Part of a small language model's weights: 12 layers.
Each number is 128 + 32 x the weight over its row's rms, rounded and kept within 0 to 255. Layers, rows and columns count from 0. The size above them is the row's rms in percent of the matrix's.

# layer 8 MLP gate, 1024x384, rms 0.0347, rows 657-668, columns 0-191
size [ 96  96  94  97  94 113  97 102  96 101  98  98]
[[134 103 172  95  99 129  99 116 126 161 143 165  67 161 171 146 175 114 107 112  58 121 121  84 123 163 142  71 123 133 128  94 134 137  95 155 152 143 155 147 116  72  85 140 137 175 115 123 140 131 172 161 102 125 147 108 183 135 185  63 112 159  88 110  92 120 144  71 115 170 132 190 187 157 138 123 109 113 109 137 157 163 141  93  93 116 155 185 151 116 156  77 112  97 158 160  72  88 145  50 109  95  68 105 153  24 111 144 106  84 157  61 176  96  51 113 190 104 165 147 120 108 136 146 106 120 119  96 117 158 127 118 137 130 127 136 146  87 152 140 131 112 201 165 118 122 152 200  92 109 157  74 144 111 145 126 180 122 136  91 101 157 100 101  68 124 132 135 158 176 109 154  89  89 142 156 119 128 115 127 144 160 124 113 170 142 153 122  87  99 155  52]
 [136 140 111 101 132 134 154 120 113 143 139 107 101 131  95 204 116  94 125 229 152  66 118 114 130 154  87 126 151 173  95 148  89  80 105 170 177  79 129 136 147 153 199  58 112 101 162 165 122 168 126 128 132 143  62  76 143 122 157  96 107 127  90 138 108  84 109 145 125 173  16  89 100  66 107  76 144 122 146 103 127 166 139 139 141 152 115 115 155  89  91 110 137 110 104 181 130 158 161 159 147 129 135 138 191 130 130 170 108 112 126 201 144 185 119 171 111 125 119 131 109 137 118 176  50 107 153 106 121  96 134 170 150 172 105 146 110 146 108 155 136 113  96 137 120  99  96 145 146  89 107  74 108  88 149  96 159 136 131 124  85 124 139 143  58 145  85 138 107  80  85 158  91 152 131 154 138 117 118  77 167 150 167 101 119 147 165  68 114 168 127 149]
 [104 163 116  78 152 115 166 175 155  36  91  61 144 112  95 106 125  87 178 115 146 156  96 188 117 179 178 124 154 141 112 121 117 111 115 129 100 154  91 116 152 162 138 110 155  89  85 148  76 128 152  68 184 193 183 150 138  71 100 121 105 148 153 122  93  96 169  85 147 169 130 148 125 153 127 120  95 126 117 134 194  87 115  81 132  75 116 119 127 152 173 141 143 104 179 123  86 143 149 127 133  91 116  90  91 145  93 165 104  88 171  92 122 118 126 132 136  83 132 110 214 127  93 100  96 173 146  63 181 106  88 113 111 162 125  64 163 131  86 130 121 125 120 104 152 194 101 113 136 145 157 145 123 141 108 158 123 103 204 149 108 131 150  76 116 121 158 173 105 136 107 216 142 111 126 111 173 137 184 100 132 121 132 141 133 188 197 204 157 165 158 131]
 [ 92 124 129  82  73 118  62 186 169 175 152  89 132  89 165 109 142 124 112 110 105  92 100 134 153 128  58 179  87 102  93 145 139  99 138 111 144 183 112 135 126 154 134  77 134 206 135  79 109 124 157  92 122 117 154 107 111 109 116 137 115 200  99 115 132 143 161 142 126 132 130  73 123 155 140 155 159 146 118 185 121 139  96  85 155 101 144 123 153 108 120 186 125 108 102 145  90 146 243 132 149 140 116 146 167 137  85 122 139 116 158 143 175 122 132 184 121  96 168  79 124  88 115 137 183 105  75  67 140  84 145  80 131  87  91  95 191  91 127  71 110 112 140  84 126 129 150 137 130 146 115 105 106  82 125 131 155 171 179 142 120 142 123 124 114 103 103 157 136 125 140  91 134  92 187  85 104 109 115 176 105 136 127 148 152 175 115 134 125 154 160 149]
 [113 145 129 150 121 159 135 167 155 160 100 115 127 138 122  90 130 105  99 120 135 164 207 140 144 123 187 115 125 155  90 148 147  80  86  82  98 104 121 149 161  85 151 174 131 113 127 122 129 162 169 113 128 143 115  79  94  98 130 158  81  77 109 116  81 200  82 199 138 179 126  85 136  97 177 123 177 145 151 147  85  75  89 109 115 140 158 109 168  97 104  98 130 131 198 120 180 193  77 100 106  82 129 121 207 185 134 157 165 150 168 159 161 143 107 138 150 136  88 136 130 118 133 107 110 131 124 120 109 108 149  80 105 152 144 113 148 150 158 110 123 129 120  60 148 218 155 119 125 142 161 134 158  72 137 117 123 119 127 171 175 145 147 186 146 135 116 144 149 183 103  93 177 108 108 198  93 169 126 108 117 129  90 191  74 154 174 167 161 109 102 163]
 [ 99 182 165 121 155 202 110 121 107  91 100 102 150  99 123 179 123 143 111  90  70 120 156 177 108 180 116 164  83 118 163 117 155 115 126 138  92 133 138 104 151  76 156 139 160 109 142 144 186 107 104 118 129 106  83 187 135 193 121 122  73 116 132 149  93 136 111  94 126 141 122 147 140 197 113 138 149 139 161 121  88 110 176 133  45 103 164 186 113 163 141 118  99 160 138 116 171 112 159 125  94 158  77 166 100 153 203 136 158 113  89 139 101  51 163  95 162 119 129 123 153 168  81 193 159 137 146 134 139 130 141 152 103 107 126 174 130 120 137 144  75 155 183 130 147 137  87 165 123  83  92 142 142 150 185 108  74 141 105 160 126 146 142 150  75  94 155 170 120 177 163 117 126  87 145 181 126 109 119 140  50 130 130  95 142 164  90 153  81 113 159 117]
 [114  88  96 139  97  95 121 143 126  97 179 125 114 131 137 116 119 114 164 157 131  84 173 138 121 137 114 170 120 130 182 138 175 148 121 116  82 103 136 130 106 130  95  42 168 140 129 184 183 128  85 171 147 132 138 100 121  94 121 117 130 120 126 116 110 105 208 128 130 172 153 120 140  84 108 124 133  97 187 109 105 188 101  70 111 157 150  95 154 141 206 160 108 111 129  77 188 162 123 128 151 164 144 182 131 147 133 117 137 142 112 159 117 180 163 136 142 162 146 151 140 150 139 125 161 151  89 102 195 210 182 154 145 107 179 121 166  72 139 102 121 185 124 108 204 168 140 146 145  97 129 159  52 181  80 120 122 121 170 127  96 111 126 157 138 176 131 127  73 132 154  96 180 110  98 128 118 105 166 112  97 120 122 137 188 125 106 113 103  91 153 164]
 [112 137 129 133 145 145 157 123 135 126 124  71 156 139  76  79 104  99 128  92 153 176 161 126 131 126 193  96 123 133 108 122 180 147 117 171 171 146 129 110 186 101 102 134 149  76 111 134 143 109 155 119 171 188  96 107 151  92 139  88 145  45 100  92 144 133 124  51 130 104 183 127 111 121  81 124 126 138 157 116 149 139 136 152  99 159 131  77 160 134 192 144 100 150  99 116 156 150  79 208 160  78 193 157 166 146 113 139 122 165 135 123 165 102 139 187 149 164 178 119 115 116  69 167  94 131 109 132 174 153 113 135 170 158 168 190 127 113 152 146 109 160 132 146 118 138 108 151 119 165  75  85 148 160 101 113  75 161 124 176 171 137 111 113  87 176 156 183 108  82 126 118 144 193 143  87  80 132  52  89 176 113 159 112  71  54 131 144 134 122 102 192]
 [133  37 100 147 136 158 102 188 160 124  83 126 169 106 113 125 150 107 180 107 158 104 145 111 116 102 104 114  99 123 127 131 120  92 143 187 102 119  87 115 116  95 184  87 172 174 158  95  95 120  90 103 168 170 180 144  81  94 116 111 103 112 140 131  97 177 136 138 134 105 121 113 109 186 140 107  83  86 135 109 146 122  78  79 136 106 128 126 224 122 140 132 139  94 172 148 151 126 115  99 113 152 159 169 122 175  94 144 176 127 145 156 157 109 125  49 116 126 131 120  82 126  97 128  89  69 144  66 198 135 101 129 101  86 108 105  89 162 127  68 144 152  70 101 129 136 152 119 123  68 118 126 160 162 159  62 130 107 100 103 181 194 111 115  81 101  92 157 187  89 139 167 129 113 132 128 132 132  88 130 101 171 126 171 165  95 165 134 127  84  90 157]
 [120 134 141 143  93 118 114 163 112 162 145 115 173 125 127 118 116  87 113 104 119 150 152 172  82 134 159 176 131  55 182  72  52 149 122 125 101 192 122 141 182 182 113 153 104 153 118 185 117 132 133 119  97 132  62  84 140 102 152 142 123 146 152 133 116  99 110 132  84 159 112 110 131 116 148 182 114 161 114 110 121 135 109 147 144 143  72 106  94 111 117 147 139 159  83 189 186 159 162 173  93  79 120 131 229 158  88 128 116 166 176 141 121 122  80 135  98 171 153 132 127 174 154 147 205 163 109 135 159 105 130 142 154 139 132 146 149  97 148  76 110 179 121  99 125 137  94 153 145 153 171 145 154  86 102 108 129 144 112 116 161  55 149 177 109 157 123  98 139 186 138 102 176 180 134 116 158 148 103 137 104 138 113 121 124 120  51 105 178 126 172 115]
 [ 46 101 157 139 154 124 136 113  85 167 146 121 169 144  48  70 145 135 113 149 135 135 112 109 142 178  90 113 130 170  86 102  86 122 124 152 117 120 110 105 106 131 177  91 128 116 107 117 150  84 144 123 141 168 166 132 186  89 121 120 161 134 159 115 131  87 169 196 163 167 137  90 132 139 179 165  86 148 136 143  92 125  25 146 189 177 104  78 120 158 153 133 131 165 165 176 130 115 162 124 145 119 112  90 150 142 114 170 194  97 117 160 130 128 179 120 214 196 145 175 151  64  41 121  75 145 135 169  65 127 120 116 133 132 104 145 169 125 135 129 203  96 103 150 102 146 132 176 125 140 135 186 160  95 150 167 127 113 133 172 131 154 151 101  84 149  83  68 135 108 107 141  28 146 123 139  99 104  66 136 116  83  66 135 109 110 147 143 117 123 182 138]
 [ 86 126 168 163 178 133  82 188 102 186 122  93 113 157  86 126 135  49  98 117 163  80 109 105 120 121 128 174 107 172 135 174 100 118 152 109 113 120 134 102  60 164 136 143  98 181 185 130  76  97 101 162  87 128 132  88 118 109 164  84  85 148 112  94 134 157 124 110 121 138 153  87  95 110 121 123  78  93 132 148 143 235 122 108 112 168  90 108 132 208 104 126 117 161 144 117 187 166 128 149 113 155 119 126 140 172 189 135 117 157 148 111 173  60 127  38 130 149 163 111 156 140  97  85 179 151 158 165  99 152 107  15  70 144 130  37 108 121 147 149  52 114 148  79 116 175 146  94 173 107  95 107 144 136  77 139 139  96 163 157 139 132  93 137 146 100 148 134 126 128 119 173  96 148 142 126 120 106 116 145 161 150  86 163 117 180 110  88 140 144  97 133]]
# layer 8 MLP up, 1024x384, rms 0.0356, rows 657-668, columns 0-191
size [100  92  92  93  88 105 106 110  99  95 109  86]
[[119 130 165 106 125  95 152 112 103 103 132 126  87 188 153 143 105 130 125 156 136 104 151 115  83  86 159 140 127 110 195 184 155 153 112 110 137 132  92 101 128 166 155 102  97 157 128  88 100 114 104 106 146 172 144  99  70 116 184 160 100 181 129  99 131 122 129 120  77  91  88 133 137 160 120 123 198 111 139 161 153 141  99 169 148  96 118 134 109  75 123  97 161  55 151 202  99 192  97 144 153  94 115 150 123 101  54 188 109 132 146  94  90 160 111 178 144 135  60 180 170 105 104  66 130 116 156 106 107 107 102 129 103 121 134 125 153 149  95 118 145 121 103 130 119 181 111 165 125  71 155 101 124 172 119 172 108 135 119 133 119  93 191 112  88 115 131  86 183  97 170 108 160 146 100 108  80  92 115 139 138 198 109 124 143 106 133 193 143 168 105  90]
 [163 111 122 150 141 106 124 150 150 134 116  78 116 103 133 104 135 157 106 151 112 143 161 107 118 111 173 152 178 117 149 153 163  86 124 131 138 125 194 120 122 101 139 148 193 168 139 126 138 158 166 118 145  84 126 149 122  63  88 114 139 142 114 143 120  93  75 140 133 166 110 141  73 144  92 118 114 134 132 177 129 101 139  80 142 132 111 167 171  66  92 122  41 145 150 112 133 113 130 129 100  99 149 115  76 105 154 141  96 132 153 135 194 116 100 170 105 136 129  74 135 126 128 138 100 121 141 104 163 159 109 116  69 140 133 100  94 162 131 139 115 154 135  87 136 137 105 114 128 158 169 189  80 165 184 128 134  83 121 137 129  89  75  70 125  87 162  92  80 185  84 161  95 120  63 126 134 121 127 185 184 140 126 150  91 127  84 151 132 128 109 189]
 [112 121 122 143 165  72  89  97 120 113 161 124 101 172 117 145 118 117 110 118 121  91 163 173 118 132 108 178 179 190 132 105 142 143 182  87 176 134 112 111 102 112 148 140  64  97 125 114 142 119 133 163 146 159 165 130 137 148 109 180 108 116 115 108 134 132 185  79 127  91 150 116 141 190 114 137 177 167 174 152 110 149 153 138 123  53 120 119 149 156  95 181 133 125 136 104 141 104 127 175 119 150 164 146 129  84 129 146 121  54 154  78  86 134 214 149 148  86  70 154 140 137 109 128 125  99 133 186 135 162 188 129 148 171 150 181  99 123  70 111  80 121 128 134 112 162 151 145  90  78 122 105 113 132 155 191 179 137 171 124 130 134 158 115 101 167 122  70 164  99 126  68  91 162  93 121  91 105 170 110 109  78 107 122 155  97 140 165 181 165 101 134]
 [ 37 144  87 111 122 151  68 160 124 125 163 132 145 109  89 135 121 125 184  94 182 127 134  87 155 163 154 124  74 129  95 140 173 144 156 141 171 139 127 154 152 118 140 130 109 175  46 155 148 130 100 150 153 187 173 113 136 109 129 107  68 127 110  74  90 190 155 148 153 207 101 101 121 145 179 110 139 127 126 159 100 126 168 117  86  64 131 137 152 140 151  83 161 147  79 119 126 175 203 130  95 133 169 165 114 162 139 121 108  87 102 138 120  99 156 175 146 149 166  45 152 119 123 156  62  86 122 116 129 137 144 129 128 150 112  94 148 109  97 139 123 133 140  90  97 117 200 111 115 121 144 155  78 122 146 114 107  88 187 127 123 169 102 134 108 118 126 160 136  70 135  87 125 128 142 104 139  97 142 133  92 150 165 110 126 140 149 137 134 132 188 115]
 [148 146 136 147 193 182 149 168 127  98 157 146 157  97 123  76 151 186 178 168  87 145  79 103 211 171 105  74 116 175 154 149 146 151 164 157 138 124 117 159 125  87 149 205 151 147 153  92 135 146 170 198 129  54 104 108 106  81 156 141  57 139 139 161 210 147 132  94 170 161 153 119 181 112 114 105 153  93 155  61 125  77 152  80 147 137  90 113  66 105 103 141 138 112 174 165 128 131 160 132 111 174 136 144 122 143 159 110 140 178 131  84 174 113 111 109 130 115 140 128 127 109 152 121 162 108  88 119 148 141 160 104 117 107 116 111 169  93 124  92 140 133 142 102 152 147 135  98 144 128 148 142 110  91 124 167 153 143 143 111 145 128 126 145 142 113 175 144 147 171 165  93 143 156 139 128 139  90 143 110 115 175 139  94 153 151 115 125 146 121  87  79]
 [158 121 132 121  95  67 141 140 152  65 141  94 168 134 130  91 117  82 211 157  48 119 167 102 132 140 139 121 134 115 127 145  97  72 142 139 148  70 106 164 137  74 118  98 128 107 134 163 139 101 158 174 125 125 119 197 187 116 107 110 138 155 163 116 119 113  76 120 158 157 199 162 144 139 105  93 132 143 117 197 113 114 181 112 152 173 177 143 131 156 143 115 152 104 125  73 144 110 139 131 115 131 124 119 108 180 167 138 182 105 130 126 162 116 126 128  98  87 105 145 119 125 121 107 148 152 106 166 165 129 180 115 146 120 188 115 129 128 116 169 144 145 102 123 177  98 147 130 114 115 169 112 151 126 131 149 167 141 138 149 125  73 157  65 142 181 118 114 123 165 143 149  99 119 141 155 123  92 177 117 151 161 123 173 177 137 140 156 140 145 172 143]
 [141 138 127 122 119 159 165 136  87 159 136 118 161 107 139 183 166 108 136 143 120 147 152 148 153 184  98 140 107 117 104 104 119 139 170 109 192 148 167  71 107 176 118 132 134 172 119 103  40 136  97 119 129 175 132 155 114 120 187  70 109 125 135 122 183 166  58 169 141 132 135 137 139 211 148 145 112  79 104  79 159 113 150 202 134  97 128 177 138  73  76 146  90 139 131 136  74 102 119 148  76 111 129  67 163  87 139 124 137 118 146 131 117  91  84  71 121 104  85  99 137 133  73  89 168 159 118 181 123  74  85 102 119 136 168 103 119 165  94 115  60 133 133 126 111  68 105 122  93 140 143 106 186 104 108 146 107 165 114 104 154 167 202  98 108  95 111 128 144 206 120 154 113 129 160 131 222 105 145 148 126 145 124 100 135 133 110  82 116 159 148 154]
 [129 182 143 127 116 115 125 128 125 168 122 136 156 102  90 147 118 187 147 152 146  69 133 159 136 104 197 130 153 136 152 140 105  73 126 122 150  78 126 148 151 109 155 161 104 141  90 113 162 158 158 105 146 145 147 122 117  70 170  85 154 155 118 151 158 136 100 129 129  76 158 104 136 131 108 127 176  93 115 194 100  97 172 122  81 118 115 110 116 163 159 134  84 121 141  71  91 151  89 125 134 126 128 206 134 143 127 155 160 144 158 128  74 128 179 100 111  67 157 172 154 133 121 170 157 110  92 128  51 117 132 114 142 100 146 147 106 131 128 136  70 132 164 116 135 124 152 104 159 161 120 180 129  76 213 119 122 158 216  72 148 104 144 115 172 127  63 159 167 165 159 112  89 178 125  83 128 146 146 129 171  90 121 139 146 110 105 120  68 186 163 161]
 [ 82 106 141 108 187 182 121 134 134 123  85 200 127  89 161  99 139  82 138  78 150  68  91 142  89 146 134 103 168 134 123 159 151 111 151 200 140 156 117 162 102 143 118 185 185 145  49  98  92 125 106  98  99  85 133 159 116 179 121 171 124 144  69 148 119  96 142 135 130 100 131  88 108  63 122 101 138  72 178 137 118 109  89 121 166 100 107 130 112 170 139 211 118  86 186 111 116 144  97 146 138 165 142 150 146 146 117 121 124 154 122 110 141 111 137 151 159 172 137  96  80 172 132 118 142 111 148 160  81 105 100  66 126 126 101 144  89 153 145 114  73  80 186 126 102 151 145 135 159 102 126 155 131 117 145 148 150 131 138  75 127 127 166 177 123 157 179 107 186 112 114 154 134 116 136  74  80  84  90  94 135 211 170 114 103 114 147 128 170 140  96  98]
 [ 97 116 147 113  35 113 107 189  56 185 144  99 133 189 120  76 105  63 172 196  95 160 172  92 129 125 151 113  99  95 151  85 112 128  85 144 139 153 154 149 154  80 145 113 163 119  86 145 180 176 113  68 126 145 161 141 120 121 151 112  83 105 178 216 123 156  96 148  79 154 119 124 136  73 142 100  80 116 136 115 172 106 118  83 176  67 101 197 150  78 101 124 130 119 140 147 105 143 102 178 120 176 106 150 114  99 145 121 122 177 110 134 153 147 156 132 155 130 143 143 121 144 165  82 154 163 184 109 158 102 116 130 112 155 177 181 111 119 106 157  96  78 145 149 102 176 134 169 115 108 141 134 198 160  71 160 166 133 149 104  99 134 209 136 115 153  85  84  99 122 129 128 143 151 105 178 164 140 113 197  80 141 145  66 152 141 114 131  45 126 136  71]
 [133 161 117  92 121 126 114  91 149  75 124 116  65 127 143 130 200 119 135 139 120 127  87 136 106 112 141  82 207 149 144  74 114 173 122 176 136 148 137 125 137 105  84 118 119 105 163 146 143 106 147 105 145 193  86 131 109 116 176 186 129 160 145 185 171 127  64 119  90 116 116 119 145  82 138 148 166 165  83 136 165 155  99 123 132 148 102 106  81 135 160  94 141  95 161 200 152 142 142 143 124 121 109  58 107 106 102  91 158 116  85 132 133  97 145 144 144 131 133 118  96 171 126 113  96  91 134 100 117 143 209 121 116 104 112 176 140 132 101 138 169 139 101 124 138 171 149 138 116 106 148 155  83 113 161 130 164 190 120 116  96 138 158 151 117 159  84 119 121 125  58  95  63 175 162 130  77  84 114 115 147 182 126  71 118 130 115 182 193 151 160 155]
 [167 117 194 110 131  57  92 134 113 157 122 153  95  92  92 128 118  79 135  98 100 157 144 121  38  79 134 133 106 107  57  96 114 179 130  70 143 140 135 113 160 139 111 111  88 106 134 133 136 100  86  93 120 170 111 150 161  99 123 172  61 123 140 138 176 114 150 151  80 174 140 120  94 127 174 123 179 171 103 102 156 139 165 118  63 127  84  15  48 154 109 167 152  91 145 136 123 188  85 132 177 123 133 178 116 131 149 116 102 162 115  97  99 111 122 137 142 142 108  88 190  47 112 105 100 133 151 125  88 151 103 141 143 134 143 132 166 167  69 117  99 135 122 130  87 183  88 154 116 101  98 109 106  87  86  99 156  82 101 159 112 110 115 159 129 106 187 118  92 112  89 109  94  98 130 130 185 160  71 142 145 102 103 147 109 108  52 106 123 107  87  99]]
# layer 8 MLP down (transposed), 1024x384, rms 0.0443, rows 657-668, columns 0-191
size [ 96  89  92  99  86 118  96 111 100 100 102  93]
[[151  75  38 159 141 116 121 115 178 157 171 153 126 113 129 139  71  97  54 133 150 134 165  98 132 128  91 126  94  96  90 119 129 100 153  89 110 129 162 137  63  89  75 162 102 157 109  92 153 205 150 112 142 129 129 121  71 186 175 129 128 159 129  97 176 115 170 143 171  86 173 100  94  92 130 161 167  95 148 146 157 206 161 112 131 147  98 139 126 128  69 140 146 124  89 153  81  87 109 112 116 127 111 133  93  45 121 102 137 147 137 143 154  76  91  54 116  90 147 138 155 150 203 143  85 128 172 120 146 135 143 100 147 121 125 133 170  88  88 185 135 148 104 143 168  83 143 102 130  85  81 108 132 138 100 129 138  89 124 119  96 105 112 179  94  91 203  65 131 141 150 190 154 133 122 165  93 118 112 101 119 122 149 143 122 167 105 146 104  71  97 180]
 [120 165 153  96 108 133  96 152 161 174 181 155 134 129 196 157 134 136 131  91 150  97  80 118 125 126 153 117 150 143 140 102 159 168 156 136  96 189  97 138 118 160 108 189  96 134  85  72 154  77 153  97 109 160 132 149 137 172 161 154 123 146 179 117 174 145 160  74  97 105 169 125 142 102 113 181 155 130 144  65 164 135  63 167  84 156 142 120 135 133 131 182 192  96 165 144 121  81  86 134 150 150 119 120 144  55 134 124 134 146 108  30  72 112 177 125  61 117 151 127 117 157 145 130 148 135  45 183  86  79  97 140 133  88 132 136 109 100  96 112 141 148 167 169 146 166 183 106 127 115 151  89 228 130  92 118  91 146 106 123 137 139 162 131 178 140 155 118 146 132 131 108 170 134 111  49  99 151 166  67  40 129 114 137 142 120 174 117  92 139 105  83]
 [162 131 108 153 171 173 157 163  97 222  79 145 149 159 102 129 105  72 127 119 119 173 149 102 171  94  99 157  76 141 118 110 129 104 112 116 126 144 135 158 149 122 136 143 116 110 102 142 144 144 120 128 139 128 112 129 141 106 142  62 113 128 162 118 160  82 134 132 162 104 104  84 121  56  95 175 121  70 181  89 153 155 120 198  89 167 144 118 113 146 105  63  93  78 132  70  66 173 113  93 143 127 126 135  88 142  75 121  94 131 124 127 147 110  84 107 110 179  60 126 138 132 152 127 116 121 152 113 171  96  99 151 114 153 110 170 118  54 139 142 199 169 118 114 121 118 105 123 130 115 153 104 192 155  91  91  88 108 142 122 137 136 143  90 186 108 125 159 113 149 130 165 129 100 116 135 157 141 130 115 121 102 135 170 130  93 140 112  53 114 125 107]
 [148 108 166 127 137 100 153 120  30  69 173 102 121 133 156 157 154 188  48 152  77 131 150 168  88  80 178 138 136 147 126 168 114 191 116  99  96 170 127  73 139 119 158 155 155 133 150 125 134  88 125  85  99 118 113  95 132 175 156 133 153 183 106 146 112 124 126  92 125 104  89 126 113 115  96 144 128  65 115 148 151 143 123 130 120 169 155 145 129  85  99  99 136 138  77 124  91 139  94 136 112 132  93 120 153  67 135 153 162 168 190 104 161 160 117  79  82 123 139 133  97 131 145 130 133 202 107 173 109  70 130 130  95 133 115 121 145 154 206 109 106 117 129 132 119 172  85 107 117 112 146  62 103 119 155 152  18 110 177 134 157 143 121 163 135 103 116 118  78 193 114 158 178 131 157 142  85 156 102 159 171 156 126  95  79 148  95 152 121 128  66 126]
 [138 115 113 134  37 125  91 158 156 144 109 160  92 162 125 130 150 110 100 132 175 185 177 183  90 136 185 130 127 128  84  81 128  55 105 126 154  98 194 133 121 103 167  75 109 163 137 107 168 142 102  95 151 125 128 139 187 135 141  96 164 137 150 139 111 188  89 141 145 163 119 113 121 155 148 104 115 134 149 178 111  71 125 112 152 122  71 130 199 162 127 106 123 124 120 132  93 169 173 135 192 103  77 124 156 127  92 136 180 143 133 207 127 162 144 112 133 134 129 145 112  91 130 116  92 110 204  64  93 126  95 134 176 171  85 152 152 160 141 149 115 103 138 111 126 136  88 114 103 131 133 152 125  81  73 140 152 181 142 131 103 140 125 102 136 140  55 113  96 139 117 151 114 106  90 103 154 176 131 172 211 146 128 121 105  92 164 119 125 126 160 141]
 [121  98 134 161 146 144  85 120 172 124 172 152 116 149 130 138 110 123 142 128 108  84  97 161 166 131  79 124 106 161 113 135 154 152 111 160 159  97 156  83  82 158 133 128 124 129  81 142 142 169 127 140 191  87 142  99  31 111 170 102 148  93 154 154 113  99 167 127 151 132 144 112 110 192  98 127 121 138 137 135  98 142 143  98 117 129 140 121 150 130 138 164 112 134  83 155 147 113 144 115 155  89  43 114 113 183  80 118  92 144 157 142 182 160 171  71 142 134 131 129 137 130 120  95 142 121 141 118 139 141  95 180  91 112 166 137 155 111 133  97  85  97 116 183 133  70 152 105 100 148 139 150 150 112 145  99 230 133  95 132 179 144  94 115 136 113 108 137 148 179 158 189 136 109 153 115 129  86 164  99 109  92 134 114  93 115 121 129 131 104 174 123]
 [157 129  87 131  83 118 107 144  70 169 118 165  93 118 152 167 127  92 152 146 165  86 179 189 155 135 163 106 147 105 127 130 149  88 169 141 126 143 151  95 149 167  72 144 111 117 146 109 181 127 104  80 148 100 157 108 145  81 108  88 131 143 113 122  73 140 135 114 136 120 164 174 104  80 150  78 117  99 179  87 144 177 106 179  49 165 130 109 142 183 144 132 174 140 121 120 128 127 193 160  70 156 139 135  93 142 102 130 118 135 152 114 114 153 162 162 154 164 112 168 106 144 126 167 106 127 106  78  68 113 172 131 143 113 147 109 154 134 162  89 101  91 144 152 137 109  96  53 127  59  84 141 164 145  84  90 120 134 180  69  94 140 130 118 129 134  56 149  59 130 166 143 151 101 123  89 111 158  83  99 132 139 136 170 151 118 130 146 117 144 136 131]
 [ 86  32  99 130 177 154 139 177 134  43 136 162 139 102 172 170 160 105 144 116 125 142 157 129 110 163 133 127 117  76 130 201 147  97 182 146 117 158  63  79 140 118 113 134 142 167 177 106 175 128 109  75 141  78 166 149 184 165 111 123  34 201 134 108  98 125 130 172 105 120  89 144 167 142 138  81  80 175 164 150 129 126 112 182 160 124 107 133 148  56 118 119 179 109 144 102 106 193 130  82 148 136 152 134 113 160 110 121 204 102  88 140 137 109 124 149 180  88 123 116  90  80 160  79 124 133  59 126 105 102 132 110 164 128  55 127 103 103  69 132 165  83 149 163 159 171 135 108 152 121 211 121 140 174 117 139  87 104 161 131 114  72 164 133 167 142 103 106 178 151  87 138 126 185 147 152 131 169 143  81 146  93 130 141 195 143 174  76 117 116  99  71]
 [129 154 144 146 138  74 144 154  83 113 119 128 153 148  83 141  94 133 118 124 115 131 124 106 110 172 114 104 159 121 116 184 146 164 156  66 119 118 155 115 162 142 117  90 122  57 145  41 165 112 130 136 140 146 109  95 206 147 143 144 124 145 118  33 102 105 161 117 178  85 101 138 109 128 152 123 111 178 152 141 223 108 155 160 117 145  80 121 155 139 125 175  50 155  95 137  70 135 126 115 134 146 113  74 155  97 152  94 124 106  79 160 149 137 142 106 103 114 150 134 117 119  88 149 126 178 133 174  96 174  75 167 123  86 103 154 139 179  93 157 115 131 105 121 114 183 146 180 171  99 171  67 138 157 101 148 137  81 107 114  73  95 110 127 185  89  96 161  43 148 198  52 120 145 137 160 153 139 181 152 153  92 119 140 140 135 172 112 159 153 148 162]
 [130 166 112  97 122 100 101 131 156 110 123  79 139  91 122  97 134 148  86 149 103 174 139 102 196 116 164 185 143 148  70 143 180  99 194 164 181 133 120  70 112 173  70 110 157 110 157  91 137  95 127 136 154 149 146 222  40 165 162 155 157  88 109  98  98 120 191 121 163 133 107 123 133 126  99 104 156 171 171 149 139 125 140  80  69 131 127 138 112 147 193 177 145 116 156 154 126 125 122 187 125 106 101  67 175 105  82 131 151 135 144 143 114 124 175 132  50 127 168  89 141  83 121  93 121  90 179 153 158 118 155 121 156 157 206  91 131 149 110 111 120 119  82 137 156 126 107 131  85 140 124  91 141 159 120 138 128 151 146 173 154 148  98 129  70 113 135  87 145  84  84 119 141  97  72 127 126  92 184 147 155 134 183 192 206 115  80 152 196 159 108 125]
 [193 138 145 200 112  95  79 169  97 129 147  79 123 111 138 192 112 131 146 168 131 130 127 127 100  44  99 137 125 114 142 124 148 130  74 149 160 131 170 179 131 107 119 156 170 129 182 142 162 124 123  97 100  88 154 121 117 126 172 140 109 142 150  84 144 100  91  63 183 139  89 136 112 123  78  92 115 118 138  97 165  82 140  68 111 140 130 154 148 101 163 122 135 164  79 142 175  51 126 119 126 138 114 122 192 138 116 179  79 175 188 114 140 154 153 151  92  70 109 140 105 161 116 166 165 101 138 164 128 144 157 126 103 117 155 158  75 143 116 144 126 132 116 112 107 126 118 109  69 155 106  67 183 148 141 107 153 164 127  96 135 118 147 102 119 128 142 112 111 103 169 131 141  93 113 113 105 137 129 102 142 110 121 108 147 134  85 113  97 111  84 104]
 [124 113 108  73 166 134 137 114 120 115 151 190 102 159 130 132 160 137 110 123 107 115  79 133 124 152 183 149 158  97 114 191 120 161  97 198 169 121 129 104 103 121 198 139 142 137 148 128 133 131 147 156 150 103 113 136 217 182  68 106 190 177 114 103 116 118 107 172 155  91  99  91 166  95  84 113 130 143 106 149 145 187 165 125 165  66 179 180 168 118 166  80 143 154 134  99 154  97 122 143 119 107  63 106 169 166  85 164 128 122 137 131 159 179  58 144 112 157  71  99  58 130 164 148 119 127 105 107 135  97 135  94 121 132 114 121 118 143 132 125 134 173 106 141 161  81 145 124 159 107 104 128 147 123 228 140  52 122 149  88  98 129 145 162 105  80 172  87  88 106 128 134 174 133 126 178 113  92 188  72 132 144 106 138 111 132 123 118 143 135  91 132]]